Each number is 128 + 32 x the weight over its row's rms, rounded and kept within 0 to 255. Layers, rows and columns count from 0. Numbers have three digits each. The size before them is the row's rms in percent of the matrix's.

# layer 3 attention value, 256x256, rms 0.147, rows 105-127, columns 0-255
087:126124124087144097172117057155073144108105153078121085145144119109121126167144112170134102128148129144128101096132122128128132160176129111128136143182123159153128124138138098167107133101152077057134136173133143104163116078067142131100142136120220141107152113089153137120138121099117125126147186096163141117109166089086061122233110137182087180101115133196113133107193096167063066114158137152135125132151129096126174194210181162147123115134117131125136179168131117081104105134135141136173180177136168120096086158112094118121134195122177145152087116164074046120108117091124116116148069134207118114151178097126140100124066131153066058127153190118099125134115088215158144142098081106100108116144112102151192147107164133153124079150097124098125120147103114108116102135150120
085:127191124127119102131078112150122125087180135128098115125196131138131146156125071105098142050193162154146126181117113100178157144097090105099161058165181175142182110175138120138165141152071134108172103090148119109195141177171101163120118090132186126163105115113123103166082154128129058170073135123127105184087077108174053080101135121086118130102122140115124132107110134107091110159117113124141165109154149102075068105176126194137141163173069109152196122094181083160148128128079078136120105116092111139108126113180166122074128145145109129068130165148156161123129146108067131122114132066127127066166123185192149134175066132158100126166136153108165153098151124076135063112113112103108165082109137188113125096145125152160077110146134096154130109183156128138103136141108141
088:193138167057090088150174122109125095149162126104113137142170093170177110145100063131158085130156147087122133142126098058146142134138148161105142150157154122158159116143064073109114100181124111150129172150098140114120139109085199131126183086182136124096071089164076129147156099098103121108156087165164090155089144075139053138134092125153090120171137119135098117109069121171108114064152197113122141156177169099089137117180064121117152069125084157094074155127168073163130144132134098148136137138125147160110120089143180091115141165183113089136158161098109073093101161139103110163114094057095165217103083128072158081162160144079163132119108176133132090154142125130151128143116117193146126139102091119108086129077164108119196121129122155119111154130126162087089089106097132
088:177145160125093099087071090104140106144067168112154118195089134079083134131124059145160152115168147112121151134121112143093159139150123104142090073135114143126125132117111161126122169122067159094098109137120131084178138054151154127165140121172119170070101096117079098144111074063151139144135098175172174126137063088083190113139089108238208103083089141169127136151106195120138134153159174132100135087118185088130125131134126135137135121119153154122188147098110122087129131100172172150139100173088129119089089129168146135108148141135174161135148152136123149102112147134117112090133056102117083111186155060144170198101095062179189143135115185160076154166123126115131168121101083123138188155131125184148138156149163134084153147119113115089108119075127162123116137160169113
088:150120135025103124092166148147163173179112147140183123110131106100090157119126113163146140079136056152078139129149113093136119121131122155127147183105091164129153068165116078108098141141149124130154141126106119115105181145147164117142099104140164169124108160181091113093132093115146099091117148128127136084130150096108152166098131132129108079166072152099160199153082089168149066078122161136081143118129117135123070121111140154118153079115112105156069170152156102132113120070133143179120103146126181159096124109132137109069143121209101166140146146119146082206167123080079147099185116193111163147154089097118060133151161143202148112169124158086131118171149152093145201114183150098119127105085101088089132099123157126038115199155111137138091176092118128154169121173070148
094:103142123131111143106144159158131124138164165124134119117102141127160056082108106181145102148149145118071103141092120147130104086102108114104104114100043129177169143118137114165163118176144178210180075155148090209117194143132099101110165122150113160176055177064072132067087128156128158116090097081093183148134171112114114135154164089109093153157141120146133064111133090203098140165199109093119154137127143091188130147119147145113096175154149103108137112093150136159125120108128135153136119206050134165133080065143150147111115135173168122029114096141178061089156133125177134103143135219142157140127084160109128107157120102120159133147146130142166065136095132118140143107151089158113155118097119139130100139188159127119161097107141138114104122171106104108131184117174126
087:164187100151124123099143080145193126167163112157184171167120140123080126139158174080185069160089091171167102089124178140161152121133164120182091108104112163147061058049130120066112160105100138153124125204183161064156113064086064124169141147116104134183136118110153164083150157174107157156126127142110123164103115128165112150157127131162105123143096149113080143114128125135134126174138125106120183127145155158149078099100118109159159074125150088154109153153132154189116163103106142153113169132182104138148151157090114072102132175049136107102123115124167105103167122096172123095115141151124149123145127108136135102157112104111122091142103151080216183140136081097146103090078170184082166189139146082174085090109098186169125080149156134128093121136120078138151124107123098
091:111093158083106096131152111168112086152097118103099104132142159117109185106152112124129119140114111072088157087145159154134103190119169084119177124116136139111142166160108182181176155107120135138163146123128083119188123205072095100134128115173121165118158164092124180135162139126157100106126180125134065124155150098155115125157052135118098121096109110135162182183162185121116106090076200097058113119102166182159151144152145135165137133148124102133075145108133104088111080194081191057137152062106124143114159100119124136115156111202124114128129121109096133125158144129158104157116108096143163152113132126157078126104171078146185127146165106088120187079112086084049104120137137071117138129140126199042094117150153164082112147140155120139148115176077146133187053145148121
094:165090149092099131083083098148128125085130132134154158074111143107126105093137148163147105155166115139088142135190160108124138124112144125094115111154142170126116146131113109146089107100039098107106150072119091099098138153117166145195143145120132076125131062173071120130131148149140173107114138154131152101248145154072121104098155146172172103092123203176096164143109181184112119147181166125132118142173079170163110161120105104107140145111178145116102159098130166117109126136133100118066139133160170131105114136087197150184136163128171089153146122119144177100134150129179180138134091106124114135133140094125103127172110177131093159090122063126084102094160130152113104034102122173161198068210158100125086116188112076125123154152119204144104173121126133172100178163118142
089:143113158123167115099153136143092111186095126145213147088103127097111133069131140148078100140122102118121149153187086179166079188143109169184149152158111101127150184144099109107110104113155133135165103110142104164064085154168154139188131115114101175150111163165120115097151092180161108136109112115115087111157174124118138184075112115087160119169082107053128110068160032162131168097137100155126120096128105135120150141157106194081108116153104158103176119191105147127109147135161072142116120150079116197099139130168167147176166212125098123128152142096077064071136120113156162154158164159119136168193181144106103126138129102135111162075172160143110133140136147160108074085133132114102135184148114081162162105098123140171093081055122132125159142088131176126161155097166117
087:152141136091098180093129111121110155177107198114056130134141127097065155128128106122110101120112120162173142123142135108169080089173212069140148084195106174096204146116116155147146160155167167119134106106194200132105102124101118156113123090131131129134121188112152116162131108161134093097154131158154187170076073068070082124074196089128178123155121110118141153102101097122151134170182179108127087104121116153132156123118174118142199140149164123216164196102117078083118138174058147122129132123145127138129166071155129072111125155111133112129093102096148150158136096094100166153112081118127096112120056141120139125119124158163130115149124119091125179133074176126115151111135140065128136143126124125079114049065108173141124105156083138117141187136128069156110097145150122
092:161175124133106115118145112141148118063147160104097110142155127130182171166118158068164168148163120094169195145175117079142068152130090114136144193109140150125160106161147097108125093134034077129084122153118174199123128157131134123107152132084158122164137164113117145112135114097188139066145202084125079094138191136151105133143109114138196124131104139173110152146112119139138152165196154131153080107141036118139152153093077149160111113097159125136120121123095158095102132118108129161093135134150159173177149168164175198135114084151134126155154127098138090105169152130120061107117129174181134134141147160118106152062097123125148087141155121092139114084217119129093065085145096099134090123132112170120216089154147130148116169123103091136122122127061041160113142096175095
096:157139121139124098120084091151177140158072148139132105140094148166066136166160112090131145162135151131149138127080138188141126114129122121131095170217080097122134095145109132128105099074129081137138103088197158102095096100068147064164143170076108120173130095122128076137065133118184183204117151118106112109124151125069167165110132099134113179126156144095113134078108123096167118185160153127190144131117147172191143115157106136089099134164141144167135146127148126140073111124111108088130134144095140090148112077115114087142193144113163126141171133113156124166118178115131145091151120146142139159082121130066162112151165134140147178129112137123034149163133192093149089119154128107199136108185149119148135126082053199171191135185085188173182108154130153117109109094078170
087:170132112168100166225125070123132051201082132108134093170144110078101126173120075130102124061110197107143134054154159137159115137132119161159078101130103144180106196108149167135148127117152102116104153191120132104120127060118097126194124144151126171118096140089191178080103175152140120152154104099121089144119077130130133102127104146123100167138163148175113127172192095168102170165156147151133123071098126088125111107124120089082096117173116099155166110145101079118067141150132078102105141143184124116097102116137132152047120112181136072077126088111157189105123157086075137144071134113174166107125160155158146139097135170109075144158174146117074135105116129114106132121089164116170076098157084120104141111116122149148152142151160113137050138078149139154133160160088114
091:149097122107133136136134082090120194115163126122065127183156144087073138111112112139184094148129116103106110147128149082114098122122198107177106104075135084150086181120115071139104138165212095162099052102119071083161091122073121127098102163145171116195151089102183103133146096135179134163128113128160133130076171102153119141043117105204127090116115156083134127118132078196090112119171153080106158144129118136061155156129120103108144124125118129099146106126060141117117145160094128177121100086181111153105130086117110068131127086128115155169148095111177157119134116074158124130048181165106180189119104143098120120085126122126117141128120150202104160192100151128141184097112148126114144111101131093126098132130112191114160112117090134123101090119124183078181135053126108
083:143139082179153159114109157149073097099107077140140124098175102145158185129124120171071152171121114169068111123108179128106095141132108087144197125080129126120107142114139187104137097112123130128133095168065156125085133146121134086134117124121095118112121146138140094161145167198154052122141167183074114123095118140121080174101106118174108068214079127148122155170139099179117114096192110153145064121129127143100136043111091152154120158116148112140169140168137129111151106182130126156092142134145122110075182107141136100130149162167088086066129191181111084104143147062157164141170160159078165126124165151088127136097078071090140149157149170188109171076102112151147114129111154192117110123115134123138068130088148112119095140174070189082133128139109140176205128095136108
095:098098151173085161156109099158123132171142172156153135125064119104159191171173126154129116113139115153114119142110114085128153207047060102171089083171089119143111088156163139114134154157119178128070056145106109169103042179141142222130154130128119104160107110091165146141135190162099098092150118104127143109070091094127084158160152120147143103139139104144105085109058099135160105124118092109159087091122112132096151097131150161106151103089114126089109139090085123069137117126143099095129147145124159130126152174122120144106177112078128145079113163129122131124165166164147159122110134143061178142096137061191186129089142184169089116153074145162155140173170093133129108109178113086169108194126108189159131089119167166141173135200143092097118130148154124121153100165138080
095:090088112106140128135159132057129080155125129160128108158133076128200122116120164064054087157106146151171122120142127106134092151138136113113156114179087111075111133057090145171094186122086039111126108120111173167121104118107143137147109119163144115179136044159115147121146158111140089155097101085111083112103105103104151140077126123120172136067091125095135103159119174122192053127145111183143188104089147160107152106172132114127083095134132123159130148124170097095102129136154110120094122181147106120127131092153156138120076150118090152104144230125148104124108160173150140170153177162137148138141153192100140097092117144167092071114147129105113159151104122112133097073200043127092125127175165067109177099125123095130122194133141194133124135113131206119145175111183136
087:086125136161096110131127165085120110136135166135116128132105138074087103120121131149115129115134146159175125110119141147142086113140130171137140183091095125147111054076137166150109119127155174151204160162144098219100124126085087170144216102116151077120145080134089172113151110103142144124146157121041106098106112121173128139116091081168169133209144161158146200156128078111117138112133140183125115136117089142161149119138133094129133211092081088090086071130103128127156179147173159121106115117127191179140085142068188132156133186119154148152143151101172116175160122118111189117138212121088138184174145164053108099085077150113149130102091101130175111151148124105158120134116158104144112118087107142108187211174138172201149149108126119089126116124160140137125108113119153
086:121111072086123178153116162168179176136189132131125113098081080099163176166132124123106148048174072162104136136144082123115106101105141134157086117134131123080116123174144173112113101118137101140167138119114107112127138148078144114116145120153126084184170138104131177083104119167083109162160084191147122158123090128108146137142134061083153094119104136138108144115137124098167069092172152105119161154171161176122174176143171086127146142143070194130142123111084148129169108200132143101140170103103082084128074114185121164144092145087142111088075101143068073203180158063143123229080129159153172154158145129122121128127151113148115109173110142157082129076130136113142131093076141142151189139162119113121174110038114108096128162127128178122145125072163132149067143144131099
087:105097128083155139096154148062097109112164113090125056184121123115124183145107113121125196104132187165114150088185160133134088157131062095171073182168110141051102188169140115078165197141130191179096111119125111160114125107144219135133125111110128156139100095125123125127121149161119122131092077139128186129112141164151110122101114199095121090146114175103166162154122148161146130173122088122069128143149154145167127110169121130164075193090077113169111160137140205100138132115120096095067125153104192172132064148086045180141063134128109155117122145103143111123167146100156183166148163145131147116215077115167104105135114109136134153150134111107113123113129088188132084133091136099148087147146156109155112171107170114126175137098083149101118138120162130094106124142112088
087:106156126100134135151099187138149108132124132118090149060119096091117138128115140149176203143090130123143113151138159126124094150136105137161148131127073064157151122065160083142120137101181140132150161143097160104169095146117130119121130113187197162139143080152126132084136098099177149079060159086058072098165092151124119147094142110078080126125106038187158145202110152116147114178142095070164172169135094130147188112107115103155133100128163152149158157157108122118151113178152092096120153168145150190046127095137108139080163148085163097172126124116129145123090195107127116153136111106114191190088142146179092130122148137108117126127095095188101141166154094150181186155098164153154142136136168160194122130179163157122131102188136195111184158114123116128119136191162107
086:166123062162121124119145134143102146094134091160180095130134180158159175151149137113122130134096142079106100186132129098148166135185149131139184115149145137105154184080108169125130182120155169138091130121098119131136183158102066117122173089108125086136177136106098112120073114121090109107162240100150095132170137090172125133126116133146163141097135136152146153120034107075110135103146101137108138144079125140129114109202136076197147107126110135109144133092155117173122102153105096116122072117132085150126157120106138157169140094040148106133057087111099052175149127149124184136118151087143090133149099167135107037097140157168164128135133117201165098130129096109143050140155157142122110131140097144127105094113130154174137154112077152148110146020132113115159104172171054
# layer 3 attention output (transposed), 256x256, rms 0.139, rows 105-127, columns 0-255
093:109151104119103181125120134139178119079110139081161123137079116120135150058118117119147124142085152152096102100137194138083136140183090134150134110102193097116095118172124170118132149079104150112142116156085131106161144167158069160181132086137086159164100088135038093160090077175118126132160119125099186067121146128146169112056114127116106137179115163109162164097084116175101108162128118127091133160126084097108104115047075130100101121142152091155132131135143081139143141154098159099176149096105073159151130106175199102125156123099101156217148123132154123135085108139126122115090162162097150090134154174144143142099083136150108188075210148143149100073103145201158105123150150121132143116118124108131142081187087112118148160176168068048141070134159164174088113120155143
090:178104099108142160098162123155176223103075192176152136143163118159108161091112140146137122149119105225135128180123101174135139127152144128165171087110094093056129091047106100141122069163184153132121144117080161106154178147116137173147132102132079086123157095107160118117130072145137118150136086112170172103173107120181116102088152112146145109091103093144144135118104188088129169118134150162134144189086166083120170144138056173088087153165161095121155108119135138143167141120189086110123137142060139185146146143121153133163107094138084133126168140115155167151145129143138108150130113092168143101155135173096169091098175124153114084097080071112055152180184148113108149159161100108110123126145109097176070107110203108140099116113101158148070098111168104143105124094069119
096:154159148106087128135096153124070063166136114108124110165042084180105140144156167101134193141127154134181133177114076182092164113147112137111096165128186190070123075122138147077142100174136164129137168110127080103149083143136130106087134166066143116134106109154057070188090120160136160113140136121161071096141106155142145125102124107130100104100099154084103123140125160133143182144126150151115123137160173129120157080113118126162123123191105122110135164161099133113162081142161098155095142129153140103168108137117112073150138103130121145135147068086148168183110170121200162194106079144090164152061155108142166058161151127169122090136095148123106142143146181137139109106153120115162117167155078111140173069123094037162146115053235115115128133101176147129116127103107134
090:094086140145100112103164116200160111118138134171164171120154129104069140087110172136110111100148066175096141098126137204145156167147148146149150157114133158172120119088150096099085131114116137091150127130162098213110095101087118162127123094165154131062081141094063093135130183129130051135087125107147161096091071102130103114088127156141115101147087134047166131112123159171127086091102156155181134145112110164134053117140117092174161163116126131137176130114173098095186136141135127151087123121087031089151157096045183165110158163176159145153128133114153140117131165088126125146146099115126165123133130121092136168074111104113111154105171194104201123113145138152099124093092168189153163093082088072145123131110176109200133118070135121132124106125180089152132124165110129
090:118137115119161160158099159145119075129079137123105113166143107116104133143104113128104133145115108120120135239147097145142131087147120135104075134110206161117075134095124129148126096167169071131129139124084114142172060129129103069078143118125126131129141137103078090212189153097124103123085166155059203149124087153071095131119141194129078071111152130104097140126126109065064139111129120098175106123111113109089162105102137154083071136119124162111129218125117114136090103187100111156071116125133101162120120173090074111127121152161123151123097092151111117187148109102176129166107162079123172122056119067157155109180095173095137131122107147156192094133066136088091086114109089110135178094124134091084116111118151115146128120136184163089114167190082115120145170149092176
096:156084151168111152114087095117110143093117138167109131160085096094109181129089140106143096146129127103145159117088077138123125113142113121149115125087100182165090181121150135106094098124159128115106126162140106151172131136111154140132171138175142180130090058129141107150111155130113105103146131077139079086095127084118133118090118158124143148119089147147107116129172169109134177127059104151100101081133113113122154135172194113027170149068123131050136179055149078163079181191099097130084095124106105153168134105138126127165163058132170105161103176130165125114129085139148152139174113139128119081087121127066072103147140130069166078077077072201117166137103168156127123118124136151131152101175109123090136130059169144065064192121155096116164133157189072088123093100123155
091:115076081111114101124137107146142133132118165155140120111139152085127119094105082069118107113120115090110120142112147081122079114186125089207154143104095141115117136117172075155109144084153177146136187050132139156097133108126061142096083167142173184137128107127133177149141131160193117168065164178061109125142140167171106145149123057069126104155141190121109166163132128078142154102184072161117148084128178090159102172189112113087152107090101103124127050148096140108120068124147161102133133142101066160100128142160102144137096162101149102133156108135151085062039093140097095166083140152115130145080085131134112128185169148156146138099091193148090081180168139146173125123135112177096125154117123112108103099107130131164136105160162106111182146186118172152112138078095098
095:144105129081129117155192158098133070164168148114112173156166182198104179121137107165189123098070108095109091141115135175113172120143074145040104092136203169131154107139168106138120148120133154183120169114128146121105187133163176148113146132107143071133092125096137178097168101106165154124164087177146190126077170140131101117133117167186065072084129140158080123079104144093078131082147106123088080152167050115104117130106092148131141186147144164132144172145153079115096133139070138151157098148117158126080174110100145142108186149190180092157128146145113117163178169124126171145129136143139170150142111107115120072146096131142136120197163099149109061104136103140090108164170081125153103178117143089141142129181131144113106120114088101125161201120146174100144144133126086
099:121086170091086097142146149131065087157120100144144094179116106072072085135166147198117162106092119093101085108128131154140156185119122138082100133099082150167132114165165102157125101148113159102092137140150137136080068092125142143107136119132124134089189187135080173140144121171146110157104115073070115192088099120181126071183108156152145118081170165119171117088147110126142138136095077123162160143104102086149145140126117102144121101151111115103162120111150131117113073182081134123147177082115114117176101107150128110168173138123137180139166101147104122087113192086116060154131190124131129157128090141092132173088107055079129102089100141117164173171132145121117180099048132197167116188183185139132100086185100147127171121112125153164135114111214123127091089136164166
092:119153128142121178115108137128098123171124087136075137188133142154207145163139190117164162138134139154178160144122133131111186176097119056079070121123119080156146146193155139166123156141046083153082164139108060119172114099152136154091108130164122088098155170090159117135176157064155122057126135123099125113147140110160143133137140105128065165118148096149153127114099101101172094128181207116100085073109132150126125108182199125096132135151110123134123117111104164191092095140100118131127080126127137091129060087155077145076127142139152129153081161179191071105126069110139122151153180109073114165153121129124164141149111153127111134087074117155144088131107142154174136139110126096112094095212126167138099104120091112057115145128156140144088149150183122188148063131083161
089:150177077140210107098161096175136155128083070172152201083116143150078139149146099106172087096121077179114095101125164154127161052174058111092112185176146104108147089116094132160161138148091115180159093127099141104156115110174125175101132158145188126047141197118089169097120100112125111140171114166138162129185136184179135116107107146119102108156122099113102189159134133123130167094108140154153163147108129107068112133113126107064114162153181108138091135094141198139086105169060091191128120155104120160122115091146134114100132087078143137187094143108146129143130074172181128129158125118090151117090141118139146171084138154096111149094138182115051119146155202117089123159096100105153090103087142091079090113121181169141097136133118114163127127108111141144114108149142097
093:169126064126134147106152127139133061112182064115097099146166104119080120111127116113088133132113091123147179161170138179109111094106159109079131166090089134040176120134142127171098148091169167157138125163146126112115119144113138160115153079160092092163107120163105147155097054134147165149109143131105089086109108052166111125155140145073157074096096135089109166133133140179064098138125109160096119121169121107126167129092141187055110114136100146115146146074143170112062143155085107110117159112108154119141070152137158071114102138093140074083138086154054134144142156084080142115125192138100135190140092122153182086069107160130139203073193099125138149145151079099123128198135172157138122091112134187174139107186144134106106156189091132093109140156106114157155115161162140
097:149138119111103042120147094083112161147102115138121123138123135088137134150104101073141173086127146150105169088091203150058101114170114111117129132173106175122167144133133116134119115098046113240132112116059118146108087142181164158166117123125143154126090197095123100126154174171135093176171115164139114157152110131136169117116099110073141143109121073140101131131132051165141123147148143162140137084156125174119117111142148117058130050086122117163136117104141127210140096118109168127115114122157151069138151094129119138168098156091158122102141116072128096059021135155123109150152105121095117141107087187083134119139142057099116096119136126117141199134066107081118147090079135155117136080101114083120165044142095160148113105135152111161169086097147172090125126161134127
094:058094119128108185061159066132133125064099089097178159141160200190167110121106148119116095155145095153136155077174133149097129101140119130118083147099189138106171205089064166152077124101121077141171118100176136191138177117119151120113126092138164128049080071142120141098148143116160150108062124123143118112147118122111080072067138100076100095165102145094162124103061142131100156115174123193104117114101107135141157171148135098125180135128098110178149096158131116157155123138116137126152167092124124109122147149153115103127123125102103057188088104154068146104105110153209116096118082143099152117154162169177106135111147175106103110111188184126131134143149094165191137109124104155156192163170118140145130152187108137156122100104152132139100139079074134114105153092127071
095:096121160129180079144123144143160133130093066135104119111094132123125104096110136091143089119127125070096110106133113152116140061082146137118125095137091137082124059121051120163150162118105121107103143144076129133123099115132098142184092152146126137100098152183141145140160141109092117111112087116090107114105144246116094209099108111077121094143091132152137137135142096113139165130102180133136134102115161144142060088122066114162118150109084140141103137190151139104096120146106090124115106130158129126129053092183117144162159186127109124182093160146106143111125083162087098108154093132098130127029105067158088122238141144149099058138107169078129069068121172186128139139119124159113096146204078094064135089110130100158077163079126114142132163145104169161157096141109104
094:128149137073115128101150131097124098164195119145098138162123177112147119161165144095115096163118114102129111097129154108139119121143138125120023137150149155173128144147132081141179123212101157159155117143152114067116157117162163099069137070134140127073106117099109105135084104118134183157083116126130179085180137135099122140159111099123074146114128089075143164144090042094067106106100130152127139082138176078108162173131119157116126124103111166095142135138195137116073077199149132161202113157064186127151147092083163179095091146155132151214108115112102182156104116100087109123083185094170088126118102163156111074185079161156146083124192114118132133122119144129107096147161163096125121171109098182123035110139133098071153160137122144140168127134123120131109116092120096
101:101104122086194122092162057097120104131157127136145149137138120139137115128157165056108078138171058080087147169090123151109109144175121168126102108121172092146134134096123116093142166056102132150117113111139132152167132166111101110073164070112107134088071095124074166140129079127106104129100102124148105087155146094083140105108120165060196091166162180163121153163092093160164119137114148100135118114097115125205176226097107127127156166114131110160177138094133142132122113123152145168167112078101126138132197128078139183069069156105164194119171117097093111122088097161116128179064111169131130090128135167139149126147155153155092199150157164104119168127161149126114143161094115114105150115150154118100179149138194112074136135097116167137154086162165050083084113080136138
099:083196139111088096138133075121189054129143097127133102095186147230148147155077088123140173064103087133120113115126145123136078149161116100158064038095120080137160139163153116114169138150103117057095142111110060040144103144127128140097095040138141147125144126134118056140097138090125113134155110121105139135184123137138137114160141125074165174124154092145137167088075052160097120174151091120161091128116143158124174118182110171076138146129128157180147100153135049189133095137174148159102140124101098070101089104134172180146096121129136124117098117177126086126116099122086107058095106118088130165165080156148175183135186101141118121144151120109134104142113145140122110184113131121116143150030110133138115113100104113108109153112128122146130141112089112122119096123143113
090:118185088138144092090117146104138128142140043098118145169083083108106168182181167117140096124115169125156149173113120058133157170132117103108107148072121195119112103138097109101128183138171065103123098136141130081089150103135150076136163086038073137128118144116076095058120103095133111146170155060086088142122184193149098111134123142074082110094164106075084147151144120150176131163128122094154121069128066105157130174215168161087114123137127149128116128112084117217096167123118147116126149115199116097118108161147113130138135165127086056126146135146091159089094153078140095165106142150115158120102130141141149088160113154105085169147104163126135144104108064147156136134184102087127129150072074125102112154102195094122130164133100138085127135148108159143143094167143165
095:176125186142127058091121103123171106160135107065119087145176148103100171133148124102156133132148175120120138096139106139145145121123081066112189108132135106155064142087086105141199113141148078124158109177122152086153140170131083101120055099150107149146094132141197176151145120091143183093110118128176143121167134170120152130153121115127102138116081106129191133102145095181081173115119086160157111098169178132112087075125096117109128150141181075169142177200099095125197135122135105110157112125157175151113129093146075111118094146076156186117106185134060062075159136138150056139164139123129154110151164106112130169158105097090120136100123134093126064142096133147104160201134083129089066101100160130104176097123122117081132088104154150166155116166129074134045137147136104
096:113111107080164142147138140109111181172134149176183189112181110094101099218107100095127154138139084159137089125095116167181110176103147129141144123140112116111103136123138151101107141133146131122096112091129088113119114176149161079177167175162071171123142104122067135124145107058112188096088155126179187134187143046113128134133105117076135101103129119120170085155081116102139158061099120118140111145156053129170196148140086084140191139144126152097067111122096140094137174164136107156065165065135130104129130089076118129084155151117146123116161137188100087114081153118134140119106142120175116135142128183157188131113108092145128083147171184084172066163091126105170112161157153165128113159210115187136151075070111133110132127132047152127118140133139122106107109113107152
091:108138104204130140075147098044119030161176073045151160148066144121108171142123188114097130168120099123152096150118141125079102090088116175069129158182156143126131128193149142096140104089175129104147091122196145082173156100123174142143150146113171092134158125173151093148166177169182137123197097129117172150139100098142148071116115093058125138169154104173144145216129087174106171132106160127141110147117121118111082075152085129115108180132161088180114167160131095123134102129136143117112142128048111068148163108122112116146150147167117193095165066049094148121067158101081134088119161130121101148162113152112120140180159153122121093153117159084119101122107112134113127116125095110152172160104159135137139147122129120142081161115132166142156183162123130123140137143107154
086:132182114088102032077134138109134149137157138109097116131171124120094062148102163112129102148145148120109104179046130104110171154161086142086137143184179155115126155138147072102145170110124107138094129103060146123163200136154130075101118154102115125123107138140156149136115098128057115130141058139153161119120166149167092083189186135109138151123148141071134137171113149091138158147116117133108114133169185160114145157134124121145171159218132082115128172098143172101071136139084174109112127093155118112133117124141182127142123104129086124086177158129150144124190148138056158079175154151131102094109081121123181185195111148202153133168109071135131082185143124131115122172119057153075092157150129148187125135149152085112140132156115083080084213105121116118101131160124170
# layer 3 attention query, 256x256, rms 0.15, rows 128-132, columns 0-255
099:119106090104093149106129160096106126145089138146128173114098120169131119101102110115116096087155081117073092088128115169139102061181087129134147062118178074080139083197094130115130119170100118151187175070079124164097116063152180116098151109155132101197081150122113107114128097121138147129112058175108182139104138154139166144061118137106128141137118114128070115089142139142156142095119161128153088167073174063170235082116164113150086084199089121136101139126077098126125147160096105172077156115068137098104095151114182079122141128148166112188116137137099113146124157128149135151152090141124176138058116110105150132088127097179137137144171148148205106141170100125109117135031142135096116141105103144156087150107128155141171133136172123101112119146124133062136152079143155
085:125095101119106137076176139141089185070088134177129178142154185145149117085118080112103162151163143122128105166135143083140119133142157169140111162073113170122139116147060162171134147144091123165160133077154065163150112135144126116148104108128126160114125184150080140170103136075133062156117152188137128110140166164159076112085151118131153112078122155162137132106052146125173113057132166108085097177178104123106139059190127100134075173103150142177076165141099124145168148128105114175092131113095107097147104062123162090151110194144110067175146169119136094157202162162099123172178085120109176137137163155125168157126067099149122180083114131176118084140081122167140135149102135101153124071123128138134100138142106086149129062106144151176143130122203108153140091104164172
103:087145142126126138120172086130104038151150083085105131078086148144068180155175145154154135177114151124124061113108150133111089142111086141085105141151132143057110123135121114202106129105081108072115182101125141097135143128126122132163064138090179075133158185135199147145164189080182065154147185108138115101143120146112124181169108089145169141115179129098133091138140069139134092168178148137178136080133138154106130112102152148147113151158101109098098092147098123075081119138126114115099153131153080139150102128160078145081158129103138133119120136156093138131067138155135115159100213126080093170127169089168150126179133125090106115159126123074186129091104109062092104111145055157181119160126107124107179141137137139168106104164074127188164140104131159171156061165135178
085:134107131120071130105153120106146159093100131139162138096108137142121122159131101136110093094107113187167120172149077127183068121144131086101152095099108064128137107116117119145127133135156125161151152098183119117091143117147145162094064086144145070149081149123156120153155099107121060158145081077058160085104144098099110093130193129101145092169121119138119138137117103117176186142094104169111155155092111161122159112097172099135135025117140110135120116083136091155162190121110073100146089166094103113074139091122126106161059092178181125093126195129097141126126156175171154183141135146138098099026144132147124204130149164141174176125137076150148107192127134087114130154111087033106088130143096076118173189123125178129153131141102132154134098131091136123161113052118175
094:158139122120101157150169120128150101145119144133071133114144155081137174164188150159108088125108168134164120095150116161091065177135126156115129123106097107041114147117155111162150124064138121114126104166105136103055090083161103115189162093199122142161138184155172106093083155152092114183162129076094135173154116128074182100082130125151097157127141149199125110156133127133105166135111087152183189145134182138047139102085120128081175059133135137110152151115144108153108189105124074094137088182185115137088137117145078119115109066137194121073153209075128123140199090127096127170141125123168127085124133173130127126141145102120147082139099096095086134131143101173115152159184120128136075050137141141139181104101085132100110103162145169137129137120114135100159167149178128
# layer 3 attention key, 256x256, rms 0.142, rows 128-131, columns 0-255
095:168099151156135096092138161096122171127167155144095080114129135098129127130126145136124122127142132104170180139169097146105161106102198137119081156160113057113095130105134142169072166127127123103129111127147113143138097148102088134134129093091185144101133128122099180121175172143156174151169139143159106145115141127082128094172119077138103158104149198117144149151216103091143117153147227143166167096133122125162075169134136145099118174131126108247111130097097137109185104087151099069169137099255116161179108161198127145136161198122137139163125114141164115102139113140149138136105141098123104114112148132100112138141097165132153131142093115155097112114139139143071223137158128144112156120154144100174007118153097142119141095065127136160110186085149119135121144139191129
099:134110153161141117087152134195143178132170114153106091096150155143080120150091236169119095122176037136182172217139138058147191093113128158122147114088073115181133098155085156125044140167145107113132076110162117109145112161121159160152113113096146129157102088116145151118182140107145124128107127096153117134096184140139195145114178121134122134164135103097120076120174143107219093162128164145119168180118152115161146118139139155154165107137146079168121138124106114153148045087143118113124104094099068074108115103146078063143137094109174119156121099114158152115143155185151114149143155127119099117087105095132105147139159136197105092163102114115141123082139110159077167145150176156074158114097131147108129192142117152126104114108148124149131073097088189127102145122176187
102:133151115123133124155124100132150127074156161144140144128118154156172162170172143087150111146106146143119132105104107167165128100156108113091144099139170155070183147119104055150157103140099174143184101137098124197157162056084175092157102150138134170153102130175096147126107126113136135158134101117104190135100069151173116128103131154150145114125161096125084150069179148130125125134128065133090089136147119153094146087157057127101160108083165162066133164184094123106095197154180163101077110188132103141148147109128118122113071131158130137107158144039091127144062113153143207116139166121103188094153153074114112074168168100103063070090170096109110189104111097072163150123111152093155170181083130152110171143076135194130160156178102122175141106114108125152155141115101132
097:166082157202141159126156145112116134121109140123109109165153102106112150103133140143144127148169159128138157141172154077131105113130108192096153129088086147109172155121070127124018100085146102134121063152143070140125138146141133101133136132170138132127111134148159110099093150170143121154124112104112120138138181131115166114139117029093229100152098116143128105144164088081170135141118164170089141150091171146080077135132116096164125124128112103140168146153123170111096079050120149062129197182163088106129097096153057175198114068123089143104195064161141073142073124122118107164101153163146106137144141096121150109173178129138097090186119101072098107069152132129141121154177110143167111111138182083119152180124102089129111132110127122172088115107132099160172149155180073